Each number is 128 + 24 x the weight over the matrix's rms, rounded and kept within 0 to 255. Layers, rows and columns count from 0. Numbers have three digits each.

# layer 4 MLP up, 2304x768, rms 0.0345, rows 1913-2126, columns 64-127
094126116151170171123126131166120140100125123097133141135095112173099130090098112149116131137136170126161106106119154114147155130175107120140166112087118117126093149118118117111127137137117132
163122106147109133181150128163098163141139111160121146134142143145121120109148176108123118180114089101156097102124122155126176140175120083122134119115140122123129107097110106117127119169105128
148155137112164113118105105178139161126138091111139125123138156156096139130112144135139132108150209098129137127133145190087102129144110120150137142123145118140147116121133108106163156136087140
133092131122136106091148107137116149064169126135118159084151149107104085140119123124122098156129188085138088128169131164111127134141069091170158164081159170162093176134183128141164177047127099
126101115122187173110138131159102109138137145116134117140095127144112142130153108141120080183142096092140090097126129133114115109144138098140110128112138130108115109132082113171173133141134121
182106120177122121158108121137096149125166166143126144117131108172145133147141101129135118118143099140113145141144154133084111150159142131146120134130134102100132123142099100130142137103154142
148106121153152125132142102086125171119123132149121108141085124186160158129135171135135110159113145120124130161143120135140154166148150117126154123099110195138128136119132172105120147107160127
137157117129128132103126134102124134138104145130133116137116112121096134098125138087120106150170159156146084162137145104130155151154110147116134119118134122111122128143121135109114124147146132
102108130145168122111129144140141150125164113144143146094116105162100121135152134093098122182140116113132136103119137183126116172138161126097144126108114115117178152137141101165141135140114133
122132151111154107129084117118140196110129129102117169106110117137147124141120131138132118143111139142153144133144143115106107112149126145166117136122142154128122098136099164104134140148142137
158140113091104119110148131118117176131129116122108095109115185124133093125111144128128170132078117146130163087131165103115162176105112119124096107092131136101128118078114177130155120106138125
118104111146123140108129117132128148121111112149135194112103168100134159112118144122160140137135104140151133182152108130145163112132148136125132188132148116077114149103165184134136151102107161
139148108155156115107125146129087137146160085088119137133144135133126131136139160140171178151140122107138105127152102111074118108137129111139141149112135150095130133144122114076124127138169157
130130143131105142127120154132160145154111124128187103079119091119114118146166165134106143161094105106175110128139160106111124122160074145068117120115100122129118113125124120111111138134126112
141083124089139135156166094097103144186101146127111099092094162153132133111082129111108133134080152133106107163154160138108127149144113120143131162122132169117077137152118172142086117110148124
128064140132144127124110107107099142089146107117113157148121107144108131099129106103130126130140171094138097084132084153103183128113105161175105126133127122142179151119102141119150096136140136
103097131141181171092114126146127140138132126125137136093107135126100143115095125090113079136112120117113096106127155150133178120163082110091153109130139145160124083130102101119175156171133164
122078117128149166178151072112138144080097107179125147129161131122127163127124140106185105105078155138140111127104139099107160115134133162123119119105141129101150124125124113148114132087154107
141137139162096126099113086121086112130119158116103132096136162152122094120130128126134142166119105144148105168118174156084105130173159116167125146109112160101093078084142153143110097064121190
168159097159153146160145103104118171141136127132137171107148122142123147130109149098146055162143127169152097099108131107138157092080097118114164142111161137158096157108132134141110116092116124
127142117139107139122121108095141126119148133113138099140145118091139120098091166130165134164144116117103136151145138117125122147119115139147128129156141137148117104135134150123123102068125131
097115148120154122128131094155108166146100156121155116118136074127125134078118137112152161137114125137079143164155155150100161176140096175133133155076134155134153191118109104135117096135090133
096145136149135140133138138145109123156144147126115135121150119106179116116132101151106165147105136135113120089117127136119175107173074115098150143119100135126077095153126138103152137085117082
095131162102151124145079087136139166109109102162142159100100109145079101101096148127137096127105154103115095069098146151137132139154152132133110133099092117135149129129115080127144169112149082
174147145107119135115077101135152115097157136169142167117095103102100092123098177102144162117107129104120102132140127148131128125144117117174118101158137134171082152146103142142131137111129097
127125130182141151110150138095098143112138124175177105088105095102123087098128129107181127107137157086092087103137090141135117130104148123147096133103107085138141117109150114092159132124116127
136092139159132124147102126151089169106151111176136104107112131101108113109120183082154090139149129155106133100114094114128141139113180107097135139100145152134147084091131145170165172135077137
140107141127180113142113113146100146106106157134139117106124132130142091137119097111139139111130130075167155118170128117124150172105148130136089111115146179138103118107117117127145147144124122
125147111128165132139152121152101131170161109145130146147132112147088164121071138127156180118147085069109125090105149150123139109137112144119161130112143138101132170176165124138132161140118084
167164131178084159144073108129165149138119131111162133124090113150096150110110134130125105138117092129127101140103101145124142120087120119140068157144118116137109066114128139170103102101127114
114137104135161150105077155183117147121132131066125125136117083138098130096139120113113098142146170120132117132151162144131138128139143091091148130093124104124166112117147090101125128145130141
153111133107131139105134128144148151103151114149130125115095133113134107096181098126146151135166149097137115114157157129091106123095166079129181134072163116124156133148115118122113109115105113
160096172116123123160109137116160122121142127137123158113138111134148124114099148118166102128097182120086127123126131130126138138175107127117155107132101153180100128113122150113175132182113142
070142133107121139115121133096147171130154122145117153127119133149114091111149196080127117158119126170096109099165191135090164140177147144105092119063172137129188122139120103124176142112111158
086110111163177082143170089134077145128128165138104156119106131119118087122121143098126154151172183132150124071148154129058119131180167141127154179136114136111150120133117156114156108104095137
118135086144134181127097112148113121136148100073101113115126136135112128145108141117121104135139124087131133104114134128107127166120144091141150143140147088172123144096097161108120190102141098
116141125137137175156137116193093130106152126132134169121138196113083102134097095139149091184141142097134153124115107129141171120131170117178132160053123177157192170142125114147135136122126098
112158149123135115139120106096151136101095149126126137101116167121098147112114142133110098140127168126134130076166106129125157158145115121133099136150125159139131151132121124103155103098102108
102137087165147124147129139150125146125091128151094122124129089149108104141138160118125126168143067105149130126150175185113149134137135160114149145132128110130109128150172099206100150141128094
102132168106168118128158121141123149132155140129129158135133112122096136120122141124144154097114099126128158121129129172131103127132148058115156145130152141148126156133154115119083135138137112
147114125124107131173128143122136165163110123126121121119079107095095110128132133110157132164156142150146095150117135114116138112166135125148117135109110093178176121157198111168124159098114106
125148164134100148135091076154182147145143102147111139116120112139142123124162144144140130162119091146132119121136134179129131171152115134104130130086157138122141052122173118163108117115115150
107114159138124121137148118162116077139109150164149139140163155127083113135138157077150129131107142131167103141117081142146109173113119150146122141089099118158105151187167107122124118157126151
156173124157164090156162114128140138150140096126141134118098113165090078102131137124139104105131146130160124157088158149108079141118153108140114120129110141130086093119125093116150110100133125
145108176093143129141100128091133136126146115141107142098110054173079126133208164117127158130124132117116139137105121128146109133158083094165143139093109161132127117132130137157175166125134104
119127165107112125135146127127168119100155141156127130127130105116147114132115175099138122138117158117155119172139158141125136152106136117168131157128092122131112153137148150126125153111142140
099106125176173123105117104098110121122136120141158116130145151173115093073132134114161148115097141048132146114161141148106153118090140128149158131107080122161174125161140155117138155080123094
110081140126149135158079100163109118085144141126148161120156165093116101120146107143119124134107105113099158108125150126116174101106116079147129128118124141129132159143134166118128112078094138
124133151134164123129122126141096121128192125120116138149173102139151156126136138107126141119119110132093119092122120124098102143116165148138099125129127156124137124097120161144119090078113110
141079148086158160154161096149147141109111153137125124101154085170115127078128122102141140110072135130170095100134121139127099110140110103108080155108171137141158106147117117122152150115125104
182152102130148113105166111140129119112109099141113140109119112142124083111111130114119143126131135168124097151149117125143129139117132125144094147104103121150089162111159147148111134121154093
160140119124128154123148136167119100134107167137117127130141113173126118104133146137137132129144111159131163168142114122113143136121163126133119131132120135112121103093126175106161147109164153
161145134134148161143111143133120110143124085164143146118144138125048105105152107151152130167115086128142105094152110150112102145105100141139154139122136128131137147159152119126155138109154144
135105131131166160100147125129098117118153127124116129098148125143106056127124131153172140139108102061107144088159118141161109125108168110132151126121141133114107134151139156124146124136135127
130115129134144138094132148173130106136116126115169117127119137121131124145132151150121093176084130128087103117194140163117119130154097161097138198130119105142167144164110103093153144129110120
145127128104109133123103148123121087145155105111127145115145101123126124076153118098136169099101122161098106133196110130135135111181149114145125138111077135165154129133138178157171123094125076
139169097141113129153134090133094149185149100138113131131125099130090131100162140123084121123117143113167116115117127138087133136116113127133132115122131121148119123102149129098117165125102094
111137097125112138102118127105132149170142091121103129132118147141109128157130169153128152114079107150143140154118129140134156141129134176116142146114146123119143117156144183132112118114135107
119127142157106176157132148100099161177134145165139099125143144119117146138139150100184106158114065122107146108129128121123203094101126130136131149122139162126102092151114130109137157086152087
126134152158154099126088063100109135130112125172182112113121161118112128112106099110129115114163126125078092138181128166130213132152125150148130136126130160148127126163158174109108132118114144
120101152169094146105112134160165086152142107155176119108102133092124109116106108121116126086131137112133076116139109164144085146094150083127103104109131105131150145113113139172154115132118109
142124131149146127149135091160129160101139100119116136129160180113099127151111147149112119134164156110114118120175133113142165153127128133153104135109139144124084126176184102097120099139157131
123146148132131151158131127144158145097133157134142180112130118146114093133096090138123109106131147092176087140104142137150101119115095130074126111093170159133144088115141114158126135107105109
197169112168119148157093095136105078110140092131182125123124085142078118096110162120113106112130155081170114117120114153116121112129081126144099140138113127161123130112183143125110115099142123
136129137139101127111120100124122081138165133168177137142127124120090119089161125147117109123113139120158106070151105104097137103109114145149140131100107121157135137133127136130141114126119147
117132156125136161141111118141139123150147104107154155119159109123137098095194123162132108101123106043160141076122105141111123131129139160123151138129142134119088114143080145133164140147118098
160155131172167123118135099174136138165138138157145147134105114137112105121094122132125148125151136130160113149137193141127160127157130098121159110119099107109142148150116144090125124167136091
079109167143106153155081153112079178106134154132145157137109126150108134137115159094137118124103117098133130156147133107183094126116159122090185147128141130170136114133139162120192103129144120
130112148139151131132139140099075147146119115143145162095140117123124154109144122135129140132119097085158141203136145105142115123100127101123171180137132114165148139109178138141099101132125169
179145139152084145135111106137118113169145117155155129081119145133143114133130162156177129112136119111129165089153110154103143133111124140102137127111137165147095121135116125116105123090132117
161106138150141150125113180142149118104117143117128136113122095147124174142142138079132162145114122117106119089147117141126131148131080124151090091128134142158099136109161174117112102109166140
110150163127096126109127100145145126095115091099111140101131097154159147145167168120138099100119116139120105144114136182093116106140134120144116140148110119129115090097093170153162147153107156
116121118096149160137126116115108132140141144139111143135150105098155119148104137109126108080136171120111107139158138145141150158129163118135115157084109095112135095152171100119063111113168124
134121150128101104105130144125135104126123116107112136123121117144140154092165131137100176164154087133133136113128133118128171134134119106120133130125125154094118119162120133112110116130130126
147148193154117177101102181108144118147148115119168162108147154131127097099120119145136106131145086099075107115157139165107140112133094116170158138107108149112146172120113121155113136125087174
097119109162155117082150133113124149140150086094151098131123166107169114126128121112152134145121114144130138159171108127087113118143111105148146153122125156137128108125124171118122124161131111
145122135167100169106111123137113130141183142119124178144108062123121082105143129146128067135124167124188095130182145155145114139149106144162147137124118134134137097120127127097149162112148106
104126132115110189175100109123117172102117142159075141108123166129119159111115118118139127138116104122143135145178108117086136133123170115173150130149112162114078105115060108153139109142172145
156114170167144174145101157175089087122116118111145130109110114141145147097110077086144121105134169073140087149165136164124107116178104158134176144109088144137123131143094165145173137122133096
145152144121128125131111072139137139093122134096106131141138126130153136139142145127164191139121109164140160142157145119143118133122130138133100160136151183155135124087121160127107109101162165
114086139114152158124129106136157095145095147146143147104162158127120108142126161136184116138137135143126151135126111159116190117130111132144151146158149135193115164138160161167119152092113099
110154159138112104133117086126105147111125170142166120112120126099131144144135124102124119099118211131139102107134137142147165123148093084119107116110119087151143154130153127130136144099117112
157071130178149147126129132138060134162165116103153143107113192133135154122164154146119120132126099098129094117129070106153115151184190133048148114124140151154099121154122131118169128143154139
116126121106160156113114159139121155154113106177114092100115139176114130132097111134117143156135170141123103143138158134091124160182157133156111123093115124140116121139146162113139141105196126
165126136175123120136164114148135125142114139163176115109144132136145124126096142122141166112137122085109133116118180097155128109094121126118138143057117143146139137154109135163124152131101136
150091109150110111162147132097124141117190161166119113130130156113132113099122104102134089128132150137133105154143152150116143131084103134155158147132105094148152129147143110103176136103097110
147113165134170142197132126126112123157135131118102140084133121143114093111109133132133130094159107106179117144114147146129145123098130098141090084125105166152154159131094150081165143102129130
132125101125113096149106115146132083100115160114147142128122063100138143127091166162161093156140114143147132114110171168112136170136160098153119145125181143137115138100133081170073127102144117
119191112145139120155106133158193105173138149100123137121102141190140110138136189113113127181106140146134137134110108140134159144123118128128116154139151082165150143103154115128115084144137130
166125146130129082120097125109086125145121123131127142107137131085130096094175127100172117124102092140155095076133152124064136145085129098150104152141127135121139116135113133090137136087132148
122107162108079145127131130106107136107167160148146170129113070149144147128144147099132127141106169122109112129091120129117171116125088092103130143067132152149173149122117136177152169150110149
118133151128101117141131097178120114143113107162119136108111160135138090107164144155124106132152147132133120125147115146116132125093119120126127122099153120147098062090119147123161125111148096
113128138093182123134121143136110130126118111158131136143162108132074124110134133086112155126116072109128135084125143130108118134133108132117150157136115142131089119139175121148138129145114111
132144128178107124103089129125129155156133181123134138142088114137096148136152102103157099115114136100144102070083122115109107137144136123175057135102166132135129123104129182169123154090134132
113124120140097172148115123177156158161110165189154121113122127110153100123109145113100105114117096112094147163127187112114131108142127109117120126125169134091107103145082142141153121139118184
123110152119143155107142104189186114096137084098190177106140121148149145087200154093160156119125138089111119160111124135153123133171131120133127161097100154120115111091081127153133150106102131
124160123140177107092160134168133135136103136158126124133112116129142130109151121156138134156123118129144121116119163120135107140146096124121168131134139119150149169156094125115130163141119127
116122162160140125154154093145068143096140112118111155095115136103089137132103144105074126182142100124078108132145151156161144153102150126125121155112114133083112148114142114139133146135129110
139151169103139119137099126081137121137140107109146155106080154159117114125089155128109085132151159125141136115142129116144132136120118110158125110124124176186133165143139140120130158175121103
108155075135142107177115101073084126140103137163149131104099108100109110109126122145159066140100156148123075128078140113129144119073110133106147138118133167112111144156105158092143099155162123
104133168140094140112130120143137144099126147084134099122164150159129151135152124134136120143165114114085109090096128140164152136131131099073161141110094099134126145118131125129145149143106133
146138154142137104156115128120146099148130142118138102100081131138166128106117117099155114127110127143101161105147167099147154136079134150131116110107099141117158091125125144085119150096138101
179131104120110152146155134137118117176121137107140189095134127120067103105159138112136126124111103130143176089151122133133115127149093112116136125106181124112117147103152128149166153124118155
109065167149150175154110116111150144170183132130119151123067151129062165127083175081105103145134152088112131122147081100121104178105156090140144198097159088139191140092173070168121127137139166
151137147134118105142134089167146158088143170118121146099120133153134074137126165130159140135113118130156149148151127174073151126109120159143112126130135166113057091124101170135135159125122134
149118132120121126162120054127128132157106126133108133155121160117137112126149124120108112111129109128100133127142095096136117146074163113156123145129132183162116103148130145120118121089107135
165146130093112142113104148158092118129091136133160138144092121178151117132106158111142119135135139081117155151145161128126126124160120125163139136144107125168104100120136172101183125131155141
143126118131098145146136082103166108137140156152137107111130085119139130127130135155148153132140134118108136157148152103106148147159125085144106136155081145120115111120114201143108127097155115
134082138085145118158126160094138134173132143108151126104133121125147103074114088182133081126109140117127109147132150120147112143132094134119165133092131144132138119130122105141140144158062121
177160138126125131132124078124127132147131138139186126123124140143115146140146140117156125116130148110121147090101152141094161145100120152147124128132131138167106100119100147125127139102127112
128138121152112134138113143132084126143101135101138117134121150126123062115170137146101126111092155067142096128162093169110139104128139107087158130141129106157171113163134081155150130122098126
146142128180163127148135102154101106107118150118175120122143117098137125144112149151157143102090125115139128126149102137151150082139108074143083092137112165115162095112103135110091113131116122
094149136142091129136122121143147123132134148151137134139167109183125141129100127082145109112116139121129129107133125159099141150137133123139161153135099123120103123190151138132135129092135134
104136185143108171093129107104140129131122157127120189085131052130146104087097090189158114139122170158147117117142088145107090108114084135173147101149178154169133112089171168133102141131160124
185161148207145121102087137115099113148129117205162122130143136135127140092157119101182129148131093130112128099079082122137137132137120112120133148137144109149091131115126110112105135082134127
156146128131154148144134139138120177142131153069150131112149128165156132094156102152178105084139150120100133105134088117118126159123129103163128105138085142189152121123117132140131155139140115
132148142144155129117138166097122114154167129108157156093121121109112138163127143136097113143114142088107073103137126129124115122148053133106128153131114131163135130095109119141125156114121146
148172125131129101143111137096160084081128164165133131127137137120119118130152117126127164134123132114135083097144123138115158137115156123128076085128107084144116133125147073108127143107140130
149150113112135164150134118142136113133147156108115125102102164123164131131094116117105127102117123088130130112154149175130140103143139113122102124139103110092130133137107126146105144125148116
175122117122104112102108117139083119144126115126096136135146131134126110117155107112171094105121109120153112150112119115150134100153116032115162109151135104106133108102128107136122151119071104
123171161146088114212111096140113127164098126150125122112088110177107120125134110111158115129122144140144116136130127166080130159161165124146157134144111141168130160133128166138128121139116140
136142158116125150106119138109123163105112151152167135128102115167151155128114164108141159150141150099123115136117087117125117130112139136124134137121101128135056128105144122111104147137122125
154132122126128115156078126153138136112106140112139143134124116107140112161140117105112110126157132114132148105115143155143125149119119094124128125127119119106138148110102105121117140121144104
186123151115126101131157127127122138137170126138115130134120165112156130097144110158133180160122120159147111136149157115109109120106076106159186135119151148142091144112156148120174132098146165
134110162117123100127115108135133104111136119177120154140067129105086136128135150112122152153130098117134082065128129132102141113118147090164169144134118124118122171182112115118157143153128137
101112170137141137113134111132127118145159173128137142127151116128105090126153101140139122123117096136160121139130105152107098094082146105136114148141142100131149097145124127121112177130147132
119075137098098171076146111107147162142117119140124118114141132154131101145142090130127197108148127106102077101184162108126105143156153092160121144127108123162105094141093085108118143162135149
163147122137171183138079119095099104071126132115095139111085126148136111167132124149152059140176150106136140090095127129114157136147151120122105139108135147104185120135187110125093123136129130
102125096122121143115082136137154116112105170141139174112133151093092102095093157109124126180109079120153139091168148139113150131119111143127146122095155185130155142124119186124130141120132120
163111157117144124084088167104157142169120164123107172125145168136129159096137145091120081169127106142106098141134119131114096151113118120138167119107147122146158105100116118109160180127129152
075121146123172123109109125103123129153144152105139130116122138189130116143118084145153112142152148114123105122138106132132106112158137087156150122117155169132131135184141148104122150173079138
118157143150127130098130129138117123120134149126116113124108111118122091095103148088144097152097099072167120122134109169113102120161116105123153121148094125154076135104144113161161119112140085
147124132152136103116108127143108151138121149148131111057133099107094130125145130109113130127129126113127119104152059163108137160137124127126123141149124171114114126108135119121137172089138106
112112127126165132122166085109115153155165122117141135094124109095124156159159151105165148091141126120104161112129091158108114113101160116152096125070133132126116115130129123134125168114142163
148142135088119140145131164159113093108144121163147125124126117143098160097131160133165138114152096148089136121092146112114101180118119125105104161138150172164117119101154130109145127141118123
147105156130159136130136121120116107093113122137156163122155140156117152092128114101099141118145177114101092121103106137145124151119163087115144112137094147106095154117141106086077109124149142
129113111174157124143172175098108090133122133072102150140153115166120066116126101153141076101119068083104133121102115129099104176139173076091112123087140150131144157150163093122122086088141102
138100141145118110129111094079136191123096108119099147122149163112110103119111135107133115172111122080130124106148134138145134149159140145121164129106143180123172126170128113165159123146139175
097082107152069113141100138079077174140120091100155145097134120120119110137166148141108150133104125107136104112133146137133141157114132111122127119103093135126128146152105109115132130051132140
164082146169105141162114104113139196119154145097106110137064114114066116114141133102154136077142128108107101141146132143134161152140131181126131110044129103087093122150118133146116141101156197
156107101132122175101071139110073129129129140100107166125116142111118150124129144138154119177078132120164133090130122146149091118172155104140126138144120138108110132139119130139166156137143103
149136132151163110150147150144147103094127123095091131129123154109117140074130112087139145115145162126130114129158119132117113111119131091140158134143165179146085114106149105160123140137156129
143103126111165149141078114136121170183116101134115138130068152164114110150152153092136120145151131107129115062126153151091123146136147147147088116107133128159129130143166107137146135114152112
141164155197111149141126108160120159118138142131130140103101112117125092128120100088172141130108139132124140096112124197093110153143141144149135105141086089139132138090088137134165129127140119
126095099131158161176127109158138113151151125102109154108113158132143133141116098122112147196119138125090105144088114136157110129103107119143132148134127156136137147118129132115109145132156140
150151135097179115132156137135083122110139171143127116109130108171147107119145101139110108106137162102100103117143121141126138140102102083142136137113139072132131102157126130140140163140138162
119109110165091149125097117128131152093130147144183116129095106109142119130139098118126103151147112106107126116141104138165159132124131126157132124130141144138142130206130096114128152095112097
120127104160178120093111124125107151165137111119122118118136124105122120068111108153092122103075136109117116103100149117153088117136156108112106129112135193136137135111149122135103147133138118
148099127181135118142162124174080113139139135171188130119114111136134090147127104091168092104135155101065094168118144142106093171131154117134176141126087123120107151164149129136141132088146108
139127113181101118118141100087085179100161126118176147113098153137135083106105131155170088105074115135119116105140118168092141123126152129124152085104178133092143085156142149140126115121132125
120122108169165128154117158148159133122138099111116145125107145149074144103135104156133162092153131046163105110138103139098149119080126134112112115142112159113123108158130129102114132138126157
147112111141140122116083147137097159096086107143157110123108131153114146071153111094144117151092145094042090194140131176126087126184153094122148105088128108138141109114125097129144126131124135
112150127131197138160163115135082193176114129120133163144115132144087119110115103077142122114102158132155128098098115126116114170118156118170164157080113111131116134153130149140135128115057161
128121077099132160137128133143115122119116120112129137081131117166067146122107174129136055139114167112160121156143120150147139089133119136147077155112169121133107155123102143152128113114160154
127098152135121132101134135111116101126140135138111170116172142127114153138136127100110167152159101109111129149153109138100158096118124123113153139134150115132102123111131147100148103054115097
127088129134145114141151095144107123127103125132128158141068122100099124140145103136127077109094139143129112127116112142145109112108142131129147087099158126147104119066139151145142140110121132
160099159115102108124115104097106154129146163152136166129105126109096127117155084146163123151149122113122133117098087099101186103158094130126114126134101103136154124185142105108143138130129158
113164139141139118130148130131107128127105128111137126137145159108124077132176116068120131127126089134143115118104110147075129135073142110148133153079098117153117160155173125161093104097159150
116167140155143160137092105154137128161126119121146140126120141139131114097100164148161148111090092132145143119139129146146174117127164119131106115112090146130127132147101123121154112106125138
084157173106150140134145147130135111102166147113143131125113110152127119124133084164147128194129141113092129099116159107123158152100140108140133105100099164133134155135133117164136160121144107
144110161146177134120162114096094094164109143115151128103118100138138119112131150106142082164115199118118121139115133112152125176131137133161144142156126102187141171112101102110131160119143108
134142131173171108150144111129134124113134133185151151122096101156147172116089078127145095100129129150126124121099118125094098137115101130134175086091114146131135126111144152091104131125165126
122128142118135150113105122117091115151147111121160157109109093138120104117136160131121119155122166134131034089143095123108140131195116106159118125145137113176146147121144122165151153097121106
143103119101186103136118103176157107155143119142117163135142101145094126122149130103124144131145136138142115115155111124141141114167119135157142121156123142144104089134115126158126111089112156
144114143117181131104139150140115117142124129137140169099101105137124145136104118150126116159081167080130089157097139132115124128141107116146130141145124157151138139118101095122164157143093107
123133115151141175165168098125146094113135143126114152131107125143114176107115114126151139112111126099117093154125169114105148123099148061136109119154124152124149134098141133111144125123119140
095081120112128141125103138120150126125126098111142176110119122126108134114142161105110138107097123132122152147143132156115147120159140143146148110102176130155107133133145118127150115142124098
167117114136099142146124107136154155138160119143111098125136157153145153131139128139077132142112114118161061163124164129102123121146096126125138118105154179110155141167129109118124094166148174
126084107115147113156159160135153144088150164127140175086141111125142070107117113071152099137168143101134108158134120136141120174111109118121135114128113171136144123154168104146204146067081159
129088132131152105131097096124118102130134126112140148123163114115096113132090151165157117134145146111142082123100123179115124109121156107133152106143122105145111143138150172097132114147113156
133130141130139095154138114141144175147122163176132125116138070126174111108124134146136119144145142123146155159186149121132125124124124135129107159113090146148121129139101117142125135077152105
093096133144071185164086123156098091145143144182136131066117116131125123107112121135113157123094097134154081200134142118109153152141124116101124126143100123119153064172107149154119120139116112
137094108151161136155126123151118115151146169165127146136101114152144080098085152095159107149174101123085147126142116160121119121162120076135100147131135133168124137114089086155166129159153123
149083145117155144120094134118090139116114096128155130102103101137133114141140158124119108139187093154141127126091130109117158131136086136166142168130112102153139111110109134176133161095146116
094112112119150143147135138103140188174123122086118122115120131109091114141151138156167124128067133140181098102162087121144164107138149124161125147114118138144124058160104171157126132117092091
112140111120111121129160125133099133098172151136126123146112093138121107121137109121123132170097174112105133103121118136135152145142090132167171140140137122176115161151133134106137111125131107
149117136074126148112141094105134157128084121127167117116130120127074105129143096130150154138122165144112171121148140092104137168118122104152124163095102164109145118128182147095134113107127087
114140126130103126138106103138086148094141108154137154129156149151136129092119144122134121123132105145079143103168172100139155144123121138099119150099146138118144101141139139130163103073124139
150164130124158152094159134136110114116106096107117152152123135129087130108124124115129122131181114110096137093129141112139106165099122105148082116133146117166127108122152141121091130145132083
128108137108149139141148116091135144096152100112154179091180129118087098131158125121135140125154090143125159098091108137089139118107096153114109141127140132115099148112145122136136120090105165
098121120159164132106099104130102144154130112136094160119099108158140084149139136116137116168144144132140119153113117155113113158145150113131105168125092139124127104136105126135084147124127135
121133116131139143130118128131133134146101142134119085130112101123129105151094148115082110108123197139129102142107138142126178130126138169159138148120152131135111146161145128137092182119122158
135084140147123141099152138114119130137198112128156150115144123119106109143107123133118117119112137082124125098116128151129148172122108131103081173126151128144146117120139098099124143123096122
129142163107160100114134104143135085121138139113126156130151141117122136113141124130145098112141154144180148127095158135152121152112092100120123140139113128135128127152131115088123150121088073
171117098156131143161107119091125140107131127127126143156128149135120134120163147149199099134174094109086136123137164122112131147145142100134138135155156171185114117148117150104115108125128087
147140137120127134166149097140140103147148148126159145123122107115135159118107106123111125110108180105140070095122174131147100126094141148147166138127164120144158113155142184116138104089138128
125076148082146141119122100094178154115156096156141143136117115141118126108139147131145110117130140146131118097112139130112179100125157094168146150095121139153116130162106115132155118157151127
161148132181112147188068151121101119144140137132202139147114127133133146097183127114142110084126121106112126103160133132128129097161131068102167125142132098097171093157116166164180113088132087
151106109161143101134095130147139141151115130107125113114109155124151120139142107095127148127131173091103146157151151140069105109100126092118147157137110112108176155107118113127161136124152118
115108114127162128152140126150136130116137126110158105126116116123096106082133115122139130081102122087125091140126154188116150174107149135094099120125122156153140119155152119155166128128126117
119128162142103132119124129166097122131155115138121150122121087140134131122101120149138140140098140118148158107123111160120095130135143119127078097134090130159072090128132147122092112153113150
161159146121148117156112135182142094162133138161116123134136166152130152145146146114197141106159136116118119096142155114118136162148134084153157123120142109133135107182155148129119162112142105
126096140132097113124128101141100196094167114152178140104129161133154157126155163134151143142103159140149092096134157122083128163161147156125179147140138138181146175111133075133146154087124120
134122144114128124120109132174097108133092140134143146144074093148152099095125131140135116106145162107101141112134145131151167154124119133120137144084091100163174092112119124128107114140109102
156106171116134152109119122150128138104121164099193133135135099173106123130124165127174141113135117152127144083139159138092120117161118124127117160140111144134097138119131171108141171041156092
152106143124108141154094081103082188081160142148143133103082077128101130162098166100139129154108160130171125139109112123110134175142096116141086152117134114151152079141148164167135118103150093
162175139126160169135109135151125105079151124143125159123104117116094092093143147092116129133145156111080091140163114118100137115161140142147088151122103133146115088173103127158128109123137130
123127189107135110100175131142118122105112139102127152090100089116095109116120125155121114151102158166130123114145123122134155117150144124097150143083114131156161126152162125186137160106105107
152144088120134104114085140111085127185096101144114177135085130172097126104152145076118115181131095121153089097104162159157172143136079133131159156087127111103145170158130095129143152162148128
151083182118117135146114149123161127161156170119089128120075150107102138147138142140107101133105130116132119114167101115075143147139079120125133152118103139126108092178149126120150207156138159
153137157129127102133116136116117148136127135118137135096129141140135110144115083123100118085084138091120123116136151150146139145173145092113145118158099164156125183121106103122152169127123114
127095129117154087168132122122105149107153137151112148128128132131124135138130140112142099123081134125148122052151128109128155114122133105104130098101129182139126140109160115104168085133104123
142106146122141117112116111120073170152142116109146160122157098146097121138133155123141104116116142085117115128147133122126117131137131126126115125112170145132109143147134114099112133097135142
144135183129090119118126069126093200137095081102157138097106085135095142123170153109111152124140160131127181169138120121127109145121128126116119134086114131106170118067158100189104107076091117
131139130107083146125130130102124148105161087163124159142106129126115103114132173132129114169088141150128113092158112111118153145153127077140134151122145157162122129122165094154145180137097102
172135108112136098147073151157115083130117090145122136161125146172118146143134142103161095137139115095092118123154162128156120177148139134115142137109141160157110124163099159156164127095144098
172127122106107115104149134128110117066116141136149130126158126117085112129122131131118128158139109090157127117163143130143126179135129094151131115099133134090131172117169088186145134117080095
140154112121175141130103109133110121140117112088147123134141109139106129115140137134101084137121122117135129114112138165129153144127127135123128153114106151097156133103129112164093141105122113
140127135149106159140123106106069159142150152149128082072087144137104104091067133117110142140096112164117134095136114131086172156153126153111136151108106122135141062163126156078139144138138141
164125105112122150118144148122148131107109099142101130103167160119107154136115186095120156100176127138093078125111118193134122115153119145146099134085154131127112132133158096140132102124129131
161156168103126156152130112156098134115143132094151093117150142116081138096114183123168125137175075088127163150151139130062127133103106119152120135104120130093129117105126090175117145100070125
159110151152101118115138116123137119148120159145091110124159107141111108139170138128144089138170101113122160100151124155091148153125138154136133142111127139119134142107200152167095102131094154
102112183112134109129107143154151126087137141184115106114132164120117085116083123139126135142130136157134157136154131136142063189123106089128103108113130149127097110173141122154121166106121088
152135136132124100117097120134094158166126156119123162122160084177158128143142142094111131110128172105106099137151154126131128130144166123161135137114134154144110149151180111117154179109107144